config = dict(
    n_kv_head=4,
    d_mlp=320,
    vocab_size=8192,
    norm_eps=1e-06,
    bias='none',
    parallel_block=False,
    init='uniform',
    optimizer='adamw',
    warmup_steps=340,
    train_tokens=183900000,
    steps=6320,
    dataset='wikipedia_en',
)
Each number is 50 + 12 x the weight over its row's rms, rounded and kept within 0 to 99. Layers, rows and columns count from 0. The size before them is the row's rms in percent of the matrix's.

# layer 6 MLP down (transposed), 320x128, rms 0.0681, rows 180-216, columns 64-127
102:59 41 62 30 51 54 62 55 73 47 72 56 86 49 37 44 56 53 43 50 60 57 49 64 58 48 55 30 43 49 33 63 41 43 35 50 46 55 71 55 92 52 45 62 42 41 57 39 52 31 49 48 49 48 43 37 54 48 53 48 73 70 61 52
098:36 37 51 37 63 53 49 55 25 45 62 51 41 49 56 54 48 66 52 72 48 30 55 28 63 71 39 47 52 38 24 65 26 56 55 52 73 41 58 45 45 47 51 57 35 53 49 50 33 32 55 47 42 53 59 39 52 52 33 62 52 48 79 56
108:58 39 40 48 43 40 49 55 61 37 54 57 34 49 51 56 37 55 57 46 64 48 70 41 67 52 37 53 51 51 23 70 25 56 66 64 52 39 44 72 48 45 21 53 17 40 57 86 67 67 39 66 41 45 55 39 56 51 78 63 56 71 54 31
104:46 54 43 64 46 71 56 60 46 44 50 58 54 42 34 31 44 64 52 56 49 40 27 64 66 41 43 54 65 47 71 69 37 30 59 51 38 49 50 48 41 59 66 70 41 35 46 60 57 42 39 45 41 29 25 45 39 58 35 52 50 57 50 59
102:50 52 52 52 62 55 45 35 63 58 47 51 44 59 54 63 41 37 56 52 67 48 49 60 55 54 72 43 29 64 35 37 69 47 39 19 73 51 67 46 66 38 53 51 52 69 56 32 54 57 52 60 36 83 37 53 43 61 41 60 58 51 44 41
105:45 64 48 54 69 59 48 45 59 59 42 58 64 58 54 60 31 56 52 42 82 48 47 62 50 35 64 40 55 58 31 61 44 87 58 48 57 42 37 47 54 72 40 53 55 48 52 67 53 54 55 52 40 62 37 55 58 56 54 64 60 52 55 57
098:38 42 65 52 26 49 70 55 68 63 27 50 44 66 41 62 34 43 63 46 49 59 51 58 63 39 49 64 62 41 41 44 48 60 31 45 53 63 71 54 41 33 55 41 47 47 51 68 60 46 48 70 54 31 76 70 55 66 57 47 56 53 73 39
102:61 68 72 29 45 41 36 41 55 46 46 36 44 38 67 42 48 50 54 35 48 71 49 49 56 33 60 53 56 62 45 57 40 40 39 37 60 49 73 46 44 20 51 47 61 38 50 65 39 55 61 59 39 23 49 64 56 42 39 68 47 44 62 53
105:70 58 28 42 43 52 38 73 48 65 47 49 64 52 46 61 61 68 50 47 64 30 71 48 52 58 51 48 43 65 48 55 55 62 61 28 80 24 54 69 77 46 44 50 47 36 42 43 65 50 51 45 43 38 38 47 37 51 56 61 35 29 52 45
101:46 61 69 48 67 54 27 37 49 42 50 68 52 42 63 53 66 60 47 35 45 60 50 50 52 65 52 55 51 52 70 57 70 45 58 41 63 65 34 58 60 58 55 57 65 70 36 69 58 45 63 43 62 63 47 42 28 62 44 45 36 65 40 36
102:71 42 49 40 53 36 58 62 56 67 40 53 21 35 41 52 59 50 48 58 24 53 33 57 48 56 49 57 40 41 54 40 46 52 46 47 44 43 46 55 61 64 38 27 37 66 57 55 49 58 46 47 51 46 55 58 57 50 56 59 54 68 61 55
104:56 44 36 74 63 40 36 61 45 54 33 34 63 54 47 54 38 52 50 53 67 63 46 51 63 52 77 54 42 46 53 34 52 49 46 43 74 53 41 38 33 55 59 45 24 43 40 52 67 50 60 53 63 56 55 62 43 40 37 37 32 36 68 40
104:34 30 39 52 35 18 47 46 60 34 25 68 41 36 35 39 49 59 53 59 50 69 52 62 54 66 47 60 33 64 35 58 61 49 52 43 38 65 35 20 69 65 43 58 51 35 68 58 48 35 59 50 49 63 46 34 35 69 46 54 50 72 40 38
096:46 51 29 52 48 53 56 70 38 53 40 54 39 27 61 54 52 48 51 46 35 57 40 55 47 70 58 41 40 43 49 29 76 42 52 63 45 62 69 36 57 38 45 53 74 43 40 62 42 55 52 53 34 47 58 48 54 58 46 60 41 52 58 27
097:36 43 57 49 26 39 61 50 76 43 56 45 47 52 71 52 48 56 39 43 72 67 67 53 46 35 54 44 45 38 59 47 64 67 72 63 33 42 57 73 76 40 39 48 56 38 50 61 40 71 48 57 34 57 44 59 63 45 57 38 58 59 53 31
095:49 50 66 56 55 31 47 30 30 56 54 82 52 85 43 57 54 57 36 40 37 44 63 43 50 33 41 55 43 61 53 74 24 54 63 37 39 41 46 45 67 52 47 30 40 50 53 40 50 52 67 63 51 43 48 48 50 36 62 73 41 46 43 58
095:39 52 60 52 76 51 45 54 53 50 64 48 51 41 43 44 50 76 29 46 27 51 37 41 50 49 45 41 54 66 46 40 46 49 50 37 56 36 58 40 83 44 47 68 47 71 47 51 59 39 41 59 34 52 36 56 45 77 60 46 42 54 76 66
098:70 47 61 62 56 65 56 60 45 24 72 57 48 63 57 49 49 78 73 47 48 42 82 64 56 51 53 46 48 34 48 53 49 69 59 46 22 32 50 38 43 62 23 68 24 56 74 41 51 32 45 50 56 45 20 48 29 62 56 62 48 45 52 66
102:36 53 73 37 33 42 46 56 53 22 59 58 54 58 37 36 36 53 57 27 65 55 40 72 63 41 50 50 50 52 53 45 48 61 69 36 41 55 45 42 44 36 41 51 40 51 43 41 30 73 45 50 61 70 53 45 39 63 58 47 69 70 43 57
107:29 65 65 44 72 54 65 41 44 54 50 41 41 46 50 58 60 62 54 30 52 47 75 51 32 54 35 45 39 50 54 62 74 52 29 42 59 51 61 32 84 52 45 37 53 56 37 37 46 62 58 50 58 64 58 56 36 54 27 65 27 40 56 51
100:38 50 57 69 66 73 47 48 33 30 35 56 59 50 58 44 46 38 47 47 50 39 62 48 48 63 37 43 49 54 51 76 40 45 49 45 42 48 56 46 34 61 55 58 82 40 39 40 54 49 70 52 52 49 51 75 30 40 37 51 42 43 40 50
109:62 51 40 62 63 69 61 34 53 48 34 55 52 54 50 51 59 69 34 62 60 61 38 70 29 30 37 68 66 50 63 38 74 68 47 41 23 52 45 49 28 75 65 44 32 38 50 43 46 47 43 38 44 57 49 47 69 52 38 54 36 39 55 53
106:66 48 52 51 21 26 64 59 48 62 62 35 54 54 70 54 60 40 40 54 56 34 53 43 38 53 36 55 66 55 44 51 52 46 39 57 26 55 40 60 55 59 54 73 45 66 65 63 37 41 21 35 46 32 36 47 65 60 63 42 59 70 58 46
101:38 33 48 49 36 52 66 34 61 46 39 51 48 56 67 43 50 65 42 56 44 50 49 59 48 64 48 46 64 38 58 67 23 46 59 59 57 39 67 54 53 55 39 48 20 39 57 49 29 54 39 55 66 60 39 52 59 58 63 62 93 75 61 58
098:49 38 38 37 63 37 65 23 54 59 55 46 81 74 64 86 30 61 64 54 53 33 65 54 46 56 48 59 39 53 20 64 51 55 44 52 71 63 60 53 58 58 38 56 38 61 41 65 59 36 35 77 55 66 47 43 47 49 54 62 25 41 44 43
093:38 49 47 60 35 67 37 59 39 56 38 46 36 47 39 52 47 48 22 46 34 67 60 58 63 65 43 49 50 32 53 37 56 44 56 34 53 40 56 42 36 46 35 36 41 41 43 51 35 35 47 41 27 49 45 49 74 66 47 59 50 58 54 50
097:59 40 45 39 61 35 55 66 39 44 51 53 51 57 65 55 77 56 74 48 63 59 65 26 38 49 38 54 34 63 32 43 52 47 61 34 51 51 70 65 47 43 30 54 46 47 48 67 60 73 32 45 64 64 45 46 49 68 51 42 38 65 38 65
097:36 70 64 41 44 50 59 36 71 65 51 50 51 47 35 55 45 55 45 48 70 59 58 53 37 71 67 46 50 38 47 46 43 83 41 62 41 51 59 64 45 49 35 58 53 46 48 34 35 17 59 37 59 64 43 56 58 62 61 60 67 45 41 52
103:52 53 41 61 45 55 46 35 46 35 56 61 40 49 46 74 53 32 45 62 42 52 44 68 38 26 63 61 41 52 57 62 33 50 67 48 60 40 48 49 96 50 40 53 48 42 53 63 43 61 36 58 55 48 47 57 66 55 33 60 52 46 38 58
101:40 61 43 44 68 67 49 18 76 56 60 49 41 34 38 63 37 40 82 52 57 45 72 54 75 44 60 46 41 49 64 33 37 55 39 53 64 55 40 56 29 41 62 47 53 60 57 37 42 68 40 28 55 70 64 48 50 57 38 54 43 47 34 46
106:51 33 42 52 48 62 47 40 18 57 37 47 39 53 41 39 53 38 51 80 47 58 57 71 55 62 67 50 40 52 72 39 60 45 36 66 22 36 66 41 24 70 54 35 55 45 40 58 57 62 25 37 48 48 51 56 68 49 55 39 24 50 40 55
096:39 38 40 48 63 60 44 38 34 59 53 54 54 44 51 48 36 44 60 50 50 56 29 51 61 44 45 75 52 34 55 42 67 34 36 63 57 20 48 44 59 61 47 41 21 62 52 61 59 61 48 45 54 57 63 69 37 55 52 60 67 72 42 55
099:52 64 55 56 35 30 30 43 59 24 55 42 36 52 33 65 60 40 56 43 59 44 57 65 33 61 60 52 37 56 72 42 61 53 26 55 53 73 46 48 52 72 49 58 67 59 53 29 62 45 44 54 33 49 54 68 56 35 50 61 40 49 49 51
111:56 64 51 57 49 41 48 39 48 61 54 52 59 61 80 56 44 77 43 56 41 55 49 70 35 34 46 43 42 49 44 41 38 59 42 69 37 61 46 67 37 69 41 39 59 58 41 70 45 53 45 63 68 68 42 57 33 63 51 62 54 72 42 45
096:46 45 58 52 61 59 61 51 42 51 64 34 68 22 42 43 53 58 40 47 62 65 69 36 47 46 58 59 63 62 51 63 40 16 62 41 51 40 51 33 63 38 27 54 53 51 78 35 52 42 41 48 44 66 58 41 37 70 59 55 61 54 38 50
098:42 47 41 28 27 50 46 61 55 47 42 47 49 76 24 49 52 49 49 57 44 55 53 57 38 44 51 42 45 33 37 70 53 46 34 68 54 54 37 67 19 49 64 63 56 48 72 64 39 24 22 40 38 45 63 63 35 44 42 56 58 56 55 38
105:58 55 47 48 52 50 33 33 45 56 58 41 24 72 51 37 59 46 49 53 44 63 47 48 58 40 46 47 37 24 49 40 35 53 64 40 54 40 50 38 40 52 40 58 42 37 65 35 49 50 60 46 60 48 53 37 53 69 38 52 63 64 41 63
# layer 6 MLP gate, 320x128, rms 0.0823, rows 181-216, columns 64-127
095:60 39 64 32 54 35 57 17 60 62 47 47 44 74 50 44 49 30 74 58 54 61 43 61 37 39 58 55 63 47 69 38 55 63 60 46 47 53 63 39 43 37 53 60 69 46 39 58 36 43 48 35 39 62 38 49 72 47 41 62 54 53 74 46
106:40 37 65 63 64 60 38 50 46 49 52 40 48 61 47 29 53 29 26 44 41 53 48 33 45 39 34 46 61 65 54 60 45 31 33 65 58 41 45 56 60 55 69 47 43 44 52 40 42 39 33 47 54 24 48 65 55 49 23 50 48 48 74 58
117:49 36 50 65 53 47 50 62 45 48 61 43 50 55 42 62 52 61 42 55 53 33 54 34 64 53 44 52 26 43 23 50 56 39 45 52 69 53 50 35 54 36 49 65 71 41 67 21 51 54 30 74 61 59 72 22 34 56 53 44 61 33 55 39
105:53 37 56 54 56 58 70 34 62 56 50 50 34 61 28 38 67 38 40 51 56 71 51 25 41 48 59 51 50 49 50 65 63 52 50 46 55 49 32 51 59 29 50 48 35 73 56 40 43 47 56 49 61 74 55 41 41 66 37 45 50 58 41 49
106:46 50 62 68 57 42 50 44 40 52 60 71 57 52 39 48 44 55 47 49 43 56 72 24 31 45 21 42 51 35 66 68 42 44 14 45 68 57 56 48 48 32 36 73 57 40 46 54 37 25 55 40 41 48 56 41 36 43 27 53 47 40 53 36
107:69 63 36 45 43 41 34 41 57 43 54 28 43 44 42 45 44 37 52 79 35 44 66 47 56 46 22 65 23 66 36 38 41 43 44 45 52 50 30 50 28 43 57 63 49 58 36 47 50 40 50 34 39 57 51 58 62 59 46 48 57 54 31 49
097:46 46 73 62 61 54 73 50 51 45 65 60 38 51 32 40 30 68 44 67 51 41 63 56 45 34 35 51 72 53 52 42 53 54 32 65 44 52 44 36 57 58 56 55 64 31 54 33 49 41 36 45 65 41 46 78 78 52 38 22 44 55 36 56
098:54 56 73 49 51 44 55 72 60 66 57 39 51 59 44 61 43 41 42 61 53 48 72 73 48 34 55 59 52 64 46 50 47 48 37 72 45 53 32 65 51 51 69 50 53 58 61 39 47 47 71 43 48 42 70 55 53 44 25 54 60 46 29 77
103:53 44 48 39 55 57 37 34 70 55 41 50 53 56 39 54 59 36 29 67 47 51 55 41 41 52 39 36 76 44 42 42 40 49 42 58 30 54 51 54 35 54 49 62 45 56 46 57 60 45 34 50 48 47 41 59 70 51 47 54 52 67 55 70
103:58 77 57 27 50 53 34 29 56 63 47 39 46 53 39 52 56 31 44 66 61 43 50 58 37 54 41 49 41 73 57 49 61 48 54 42 23 42 54 25 39 57 40 51 51 63 51 67 49 37 56 43 27 47 49 49 68 47 61 64 64 49 37 64
101:47 25 17 66 46 40 55 49 44 45 55 66 40 63 57 66 54 44 39 35 46 41 51 44 69 63 53 80 44 39 32 64 52 38 61 50 62 47 39 63 59 43 42 65 42 48 46 46 59 59 61 48 45 33 75 54 29 47 45 55 39 58 57 49
097:39 48 61 36 35 70 19 61 37 44 43 60 55 48 51 54 71 62 69 77 59 48 39 37 42 38 40 46 54 49 37 31 54 43 51 44 45 51 68 47 41 61 28 44 62 49 56 38 43 42 46 41 49 65 37 72 29 42 61 59 47 16 42 37
094:51 54 65 54 55 32 56 60 47 49 69 58 39 52 46 46 40 62 57 46 57 48 40 55 43 42 38 36 46 37 61 43 35 51 32 43 51 56 50 54 47 48 40 48 49 51 30 45 71 44 29 51 50 58 71 60 52 41 31 56 41 54 58 54
093:54 33 34 42 75 50 59 64 57 64 57 54 42 66 56 59 62 55 46 33 26 46 63 77 50 31 53 68 37 60 45 65 57 54 43 75 29 35 56 52 58 48 48 50 44 52 85 45 56 66 31 64 44 52 77 62 41 45 42 37 50 46 76 43
094:43 64 53 26 48 42 46 42 58 38 45 60 52 61 38 62 38 22 84 51 52 39 66 66 28 46 42 49 38 54 56 52 35 56 52 59 38 65 41 63 66 51 46 42 53 72 36 56 40 41 36 49 55 72 54 32 58 49 40 62 43 41 85 37
092:57 52 62 50 58 45 48 49 55 72 49 62 59 59 52 56 38 69 53 41 40 27 72 47 35 70 48 47 46 57 48 55 52 55 39 37 37 43 46 36 48 50 72 52 82 56 51 44 49 46 45 55 40 49 45 49 38 69 56 45 30 66 49 41
095:45 45 46 55 54 47 30 52 57 43 53 36 71 54 55 60 61 37 44 53 36 33 85 39 46 60 68 57 28 38 45 65 57 47 50 61 52 47 36 78 52 45 58 47 38 53 51 45 32 61 32 53 57 41 48 42 28 66 46 45 23 36 43 57
102:57 21 45 29 67 46 43 76 39 38 42 39 62 47 45 66 50 52 70 58 52 51 59 70 64 29 37 52 48 44 44 46 51 54 46 56 55 47 60 34 28 61 52 74 61 44 40 63 65 51 66 32 60 41 70 56 65 59 37 55 58 56 61 49
112:40 48 70 64 62 75 33 29 33 61 46 36 45 56 37 54 45 43 21 68 45 50 58 36 43 48 47 57 38 51 57 76 60 46 48 54 57 61 48 38 63 48 57 67 49 45 31 36 33 46 46 45 47 55 46 46 58 44 50 57 37 21 33 59
098:32 58 68 46 60 59 66 84 46 39 43 55 53 62 53 42 40 57 62 45 38 39 69 40 53 59 52 41 48 48 49 59 83 51 23 64 44 33 46 49 57 67 56 50 55 51 42 50 35 30 55 54 53 30 35 63 67 62 46 35 59 38 30 52
109:54 30 38 42 48 48 43 53 56 57 59 44 47 75 46 57 43 40 35 42 31 56 68 48 40 41 50 55 49 69 59 39 44 60 47 43 56 56 48 31 40 51 79 49 49 44 41 48 41 45 34 39 61 68 46 27 25 42 49 58 38 62 58 38
098:36 39 59 61 54 57 67 61 51 55 55 54 45 54 49 32 46 64 40 30 51 36 42 42 16 50 37 68 40 63 49 40 45 54 46 34 62 51 51 66 48 38 36 65 55 73 53 41 80 27 39 29 52 54 60 35 56 46 27 61 38 58 58 83
119:54 53 30 49 56 53 37 44 43 48 71 34 63 61 12 42 63 23 55 72 35 47 50 56 44 45 39 49 40 53 40 40 57 38 41 55 37 68 58 60 42 37 55 36 46 43 37 50 44 42 49 55 50 50 47 42 64 79 49 54 55 43 35 59
097:51 72 53 49 48 23 62 27 41 57 47 43 79 66 56 93 43 40 46 54 43 49 44 48 53 51 44 58 58 54 33 58 49 52 42 43 52 61 62 56 59 60 58 55 49 60 46 67 62 53 43 88 69 68 46 36 39 56 59 48 30 46 51 49
090:58 59 50 25 32 38 25 32 50 81 37 52 54 49 59 46 54 41 34 68 68 56 47 41 64 46 64 56 65 60 54 48 40 38 51 54 60 67 56 54 42 42 33 53 38 46 55 45 50 20 47 61 36 46 54 54 49 62 52 46 27 70 55 31
095:65 40 35 55 77 43 60 39 48 53 57 51 50 57 36 58 63 52 58 51 38 34 52 44 22 35 28 48 69 51 36 39 30 61 22 38 40 54 46 70 58 28 51 49 43 46 63 72 37 56 34 57 69 57 63 43 48 55 67 45 52 56 47 37
097:45 34 43 38 70 48 28 28 62 50 42 30 34 55 59 34 64 57 37 38 52 37 56 43 41 59 45 35 76 56 41 43 44 67 25 47 60 36 55 71 46 25 42 61 56 36 71 51 47 40 43 34 50 40 41 62 58 33 46 61 58 68 33 48
104:45 53 45 42 52 45 48 35 42 50 51 60 62 40 43 44 56 61 38 37 45 61 54 36 39 47 54 62 53 29 62 48 54 36 47 59 42 25 54 51 45 54 54 80 49 48 56 46 77 57 32 47 46 31 34 48 57 66 33 34 66 29 60 52
097:45 39 38 33 61 50 55 36 53 48 36 50 76 70 56 62 21 24 61 67 56 39 26 64 60 28 39 67 37 46 64 47 54 71 37 50 63 62 57 26 40 34 62 54 62 46 63 57 56 49 34 44 43 72 33 69 52 36 38 48 56 47 54 40
106:59 54 25 64 54 54 40 42 19 50 37 49 32 56 38 42 50 48 61 60 39 53 43 66 60 62 66 45 25 35 46 58 65 44 63 53 55 33 71 42 30 38 69 45 54 56 38 55 37 35 53 46 51 61 60 39 57 46 55 63 49 24 40 67
096:57 33 46 48 55 45 68 43 49 59 44 50 32 56 60 44 69 42 52 58 58 54 66 23 50 67 47 52 17 41 37 35 46 55 63 46 69 71 46 46 61 49 71 54 50 53 35 51 51 61 22 64 63 50 71 37 47 61 42 67 52 42 60 48
099:41 38 37 45 49 42 70 39 65 40 53 48 68 56 39 39 47 31 42 56 48 36 70 40 48 46 65 51 51 43 58 53 71 50 47 66 64 60 45 49 43 38 58 61 58 59 42 53 71 33 62 32 41 64 57 53 54 61 57 33 68 59 46 55
113:45 59 41 46 69 51 51 52 57 37 46 33 66 59 17 49 58 38 63 54 33 67 23 66 41 47 44 59 53 58 51 46 49 49 31 38 48 48 65 30 39 52 58 36 64 68 47 49 57 60 32 49 52 43 58 62 72 52 32 61 36 43 49 60
097:44 40 58 48 69 53 42 51 38 55 60 60 73 31 63 42 65 59 40 34 29 55 54 52 44 44 45 55 54 44 54 66 58 46 32 38 53 28 57 18 42 55 46 52 68 53 63 46 41 54 75 25 42 71 56 49 71 63 72 50 65 63 45 49
091:47 48 38 35 55 37 69 28 55 34 26 40 59 63 33 35 46 37 27 58 40 49 47 55 54 51 28 56 56 36 48 51 54 53 44 41 53 49 35 70 32 40 23 48 64 53 76 59 64 62 58 45 39 54 50 45 26 52 48 39 40 52 32 45
103:34 60 51 60 44 59 32 54 37 34 82 32 33 44 67 45 63 44 48 53 43 55 56 59 54 47 36 35 45 35 45 54 46 39 58 47 41 43 38 60 39 40 54 54 42 78 40 30 43 55 52 49 28 50 55 60 64 80 54 35 53 43 43 54
# layer 6 MLP up, 320x128, rms 0.0746, rows 181-216, columns 64-127
101:52 47 50 52 55 71 54 60 61 70 42 41 51 36 64 50 56 38 35 33 71 36 87 39 46 45 60 60 48 46 45 53 40 58 44 53 45 46 37 51 52 52 49 44 27 65 37 38 57 73 51 68 61 69 60 41 62 50 54 43 41 54 18 59
106:67 35 48 45 62 50 46 38 40 52 65 70 69 51 43 59 46 74 55 49 57 42 68 68 54 54 21 87 58 35 24 39 63 53 41 41 58 55 41 54 42 41 33 58 34 42 63 64 60 63 30 43 41 49 46 43 56 45 64 57 58 72 27 39
102:56 46 43 58 32 66 50 51 67 44 35 40 56 51 52 51 40 64 43 46 58 58 28 63 55 45 38 51 63 56 61 39 54 32 42 35 66 48 57 43 39 58 59 53 47 45 51 54 47 47 47 48 57 60 40 26 26 61 60 33 53 44 63 46
098:52 61 63 55 55 42 55 37 61 49 46 43 68 36 37 34 59 69 42 69 65 63 58 24 39 66 66 69 56 24 59 56 32 57 58 56 47 38 49 54 37 62 44 35 35 64 52 56 44 26 70 56 48 42 42 36 42 49 53 42 56 60 47 46
103:63 30 82 62 39 37 63 48 45 76 55 54 47 62 47 39 64 63 54 46 76 50 46 50 47 32 29 40 49 49 63 45 47 63 39 32 56 53 49 45 58 51 48 77 37 52 46 53 56 57 45 42 53 31 51 46 47 48 41 69 67 45 41 43
102:56 63 26 28 55 47 38 46 57 31 42 38 46 51 36 59 62 36 56 64 44 38 70 60 60 51 53 46 47 57 40 52 43 57 37 23 32 41 41 43 57 48 45 46 76 41 49 60 32 41 52 44 37 55 26 77 58 64 45 41 69 66 41 70
102:62 60 44 47 49 43 66 47 52 58 56 43 57 35 54 24 68 50 65 48 77 63 43 52 49 50 72 46 69 52 53 51 65 45 41 57 38 35 52 55 42 58 59 61 54 54 47 55 72 68 54 37 43 63 43 45 69 40 50 49 37 54 55 17
106:27 55 69 58 26 41 78 66 68 62 46 62 49 71 55 59 35 57 51 51 56 54 28 46 50 59 34 42 63 45 28 62 42 54 58 80 44 41 61 59 50 57 47 49 56 59 49 74 42 56 44 31 57 47 43 46 45 43 41 33 23 49 43 66
106:65 51 58 39 42 45 61 52 48 61 70 48 57 56 43 46 33 42 62 40 39 53 32 56 34 37 58 57 62 60 42 57 53 40 49 41 40 57 54 77 54 35 36 71 46 45 64 66 49 50 27 69 39 42 39 60 51 55 40 69 42 38 54 59
105:63 43 42 35 38 30 63 45 56 51 60 69 49 46 63 45 54 42 47 48 42 36 65 57 43 61 50 45 51 37 33 34 57 68 47 39 38 45 55 49 51 84 58 42 53 37 55 59 58 53 63 57 36 16 59 53 45 70 53 50 38 63 41 47
104:70 50 67 66 51 57 68 36 64 58 55 57 56 53 45 64 40 57 76 51 68 54 59 45 47 68 32 52 51 27 35 57 60 34 56 49 51 63 52 41 48 57 41 30 49 52 47 49 36 50 31 41 37 55 43 22 48 56 54 69 65 52 44 42
104:33 40 59 48 40 23 36 46 56 43 41 48 49 51 44 37 53 54 79 44 40 61 50 35 51 62 64 90 29 51 42 52 56 37 64 45 45 37 56 52 55 76 33 51 27 48 53 62 47 41 46 27 39 44 49 32 48 46 41 47 70 58 61 34
097:23 52 47 59 51 71 42 62 46 26 55 43 29 57 48 55 39 70 43 51 09 64 66 47 63 45 46 43 48 47 46 51 23 49 57 40 56 67 72 69 48 24 61 63 44 31 47 62 51 31 57 60 48 66 66 38 36 55 41 49 62 47 54 63
103:14 40 60 43 76 62 48 52 38 62 63 42 48 61 52 42 42 56 57 33 38 53 64 68 35 39 62 49 44 69 55 44 58 57 40 49 51 27 67 49 47 54 53 40 60 68 72 42 49 63 54 62 45 55 81 74 47 41 25 64 52 56 33 58
097:47 51 58 49 51 53 42 65 20 28 35 45 42 53 55 54 43 60 81 54 60 51 57 52 33 54 52 44 46 48 40 42 55 69 54 60 26 41 60 51 51 45 41 46 55 48 69 74 32 43 54 50 57 47 45 41 42 37 34 68 42 39 71 30
095:62 32 48 46 57 44 48 33 53 61 64 40 37 59 44 55 72 50 45 34 57 42 35 53 76 33 25 46 73 58 46 55 78 56 42 51 48 65 47 42 60 55 45 35 37 50 52 61 37 49 54 55 42 53 62 67 53 49 44 45 62 42 57 56
099:24 41 43 46 54 39 52 42 57 50 34 59 65 47 36 72 68 58 61 49 41 52 65 38 54 68 42 49 43 41 73 65 57 52 24 58 38 42 22 56 52 46 67 65 51 40 62 43 45 56 52 36 65 42 41 48 49 61 52 59 31 47 52 50
104:48 54 76 32 45 37 33 70 54 50 50 49 66 42 50 71 46 69 58 43 49 76 42 68 57 50 46 57 54 52 36 42 49 49 65 37 67 35 47 37 46 56 29 71 62 58 42 39 47 71 60 48 48 51 81 52 36 61 44 58 55 58 61 59
112:28 66 72 50 42 58 44 58 31 65 68 26 46 44 45 45 42 71 39 50 48 67 49 33 31 59 59 50 51 43 63 72 66 31 31 33 49 66 63 25 58 45 60 51 57 42 60 33 59 33 62 36 41 46 44 50 61 47 43 44 45 36 57 40
098:31 62 24 54 68 51 31 37 43 45 45 73 42 45 40 40 40 56 50 40 35 37 50 45 68 56 44 64 56 60 35 49 62 55 47 54 52 52 48 60 55 72 73 47 54 64 46 42 58 56 30 49 53 37 57 49 46 49 43 55 68 19 50 52
109:54 45 69 44 43 51 54 62 36 66 52 24 66 45 35 43 49 51 67 29 51 41 64 38 50 46 39 38 56 76 57 46 27 54 47 27 44 32 68 30 52 38 47 48 45 60 45 55 73 36 41 61 50 30 28 58 41 63 45 38 44 60 56 52
104:61 39 66 77 44 42 48 49 57 56 45 57 41 62 56 40 43 55 57 55 69 30 48 42 37 58 44 39 58 35 44 61 51 38 60 65 44 61 35 70 52 56 40 73 55 32 53 61 59 56 60 51 60 51 45 43 52 43 55 57 36 39 42 30
100:45 43 37 69 63 46 59 10 48 50 59 40 60 62 40 63 48 45 39 62 44 63 62 54 44 40 40 48 57 49 43 37 33 51 35 54 41 65 68 62 51 54 36 53 36 49 53 46 21 61 61 65 79 53 33 50 54 46 76 60 72 62 51 48
098:50 61 72 46 50 63 46 49 44 59 49 36 45 48 30 42 60 63 45 54 58 38 49 40 50 71 24 48 47 79 43 33 62 46 34 40 47 38 65 47 11 43 36 51 55 60 50 58 59 21 52 38 50 37 58 51 63 46 29 52 51 43 25 49
091:52 33 40 26 66 77 58 26 53 34 69 65 59 52 59 61 27 36 61 49 54 41 67 50 34 39 46 59 46 58 49 55 40 48 53 36 53 47 30 79 43 59 38 53 51 60 49 44 52 54 32 54 64 49 52 39 44 54 32 66 53 41 41 36
094:53 57 43 12 29 54 46 52 35 65 36 36 55 54 43 50 39 25 51 44 57 65 63 56 73 58 54 59 63 60 48 60 57 41 36 67 44 41 66 66 36 58 51 42 51 53 54 54 41 36 26 45 38 57 52 69 51 34 38 43 67 21 36 38
102:59 41 52 52 46 49 59 44 74 51 51 36 39 51 59 53 64 60 42 35 35 29 71 59 72 59 47 59 55 53 50 61 43 60 40 81 54 35 58 44 61 16 50 89 45 53 72 45 41 29 33 61 54 68 54 50 43 66 48 29 54 47 31 35
105:51 58 36 77 61 62 61 49 39 50 58 51 42 26 62 46 51 54 42 56 46 61 57 39 39 40 63 49 79 51 60 37 44 42 51 64 57 40 46 52 45 62 52 52 56 57 53 43 77 75 44 75 47 42 46 39 74 46 78 44 54 26 51 48
099:65 45 68 66 40 40 51 43 37 58 68 44 59 47 51 25 43 52 50 38 27 55 35 35 29 36 38 36 48 38 29 43 51 52 54 44 65 46 52 52 45 60 39 27 58 31 44 56 62 51 54 45 51 33 37 58 57 47 52 40 48 46 58 36
109:32 55 42 37 31 37 69 42 51 69 58 47 50 64 72 45 48 51 63 45 50 49 51 52 44 58 37 46 54 51 39 62 48 44 17 47 34 57 47 60 44 73 42 53 58 58 52 54 50 46 48 23 37 39 52 52 47 58 26 46 51 68 54 53
096:52 64 60 58 46 51 35 44 47 52 55 56 43 34 37 59 60 45 60 49 83 60 66 55 46 56 51 26 53 55 41 49 18 52 50 33 42 58 47 53 51 41 31 61 52 61 64 30 44 39 40 55 69 44 44 23 55 56 64 66 39 34 35 33
096:55 61 49 54 52 59 46 51 27 61 45 38 32 34 52 25 75 64 46 48 42 63 35 44 45 60 29 51 44 50 39 56 38 43 62 59 60 34 57 50 29 51 51 26 37 53 73 34 49 75 38 41 58 55 57 34 54 42 37 52 40 55 53 70
115:58 51 53 53 54 41 37 61 67 29 78 44 50 77 71 59 40 52 48 50 43 48 50 46 40 55 34 46 45 37 49 47 55 45 41 40 59 57 38 45 60 45 49 46 32 38 35 53 53 67 50 59 40 46 33 45 41 64 39 50 46 35 31 78
096:56 37 35 42 69 54 51 43 41 70 49 34 50 65 66 54 49 34 49 51 43 37 62 66 68 59 55 72 55 16 43 60 67 60 47 42 41 63 43 59 45 51 38 24 71 53 59 47 76 50 44 54 46 49 72 55 59 53 36 58 53 54 62 22
095:46 41 58 31 52 48 53 63 29 51 67 42 43 49 62 62 57 71 73 42 27 34 60 51 47 38 66 35 68 64 44 60 41 50 58 66 41 51 41 42 41 66 52 64 48 58 42 60 66 63 30 34 51 47 27 43 60 35 32 53 48 45 46 41
104:55 64 62 59 63 46 35 45 24 60 31 47 46 40 34 53 49 34 49 56 40 27 30 44 44 71 68 63 32 55 40 71 44 41 45 50 64 53 46 60 59 52 57 48 51 37 50 65 45 41 47 53 64 42 71 50 42 42 47 54 69 52 42 41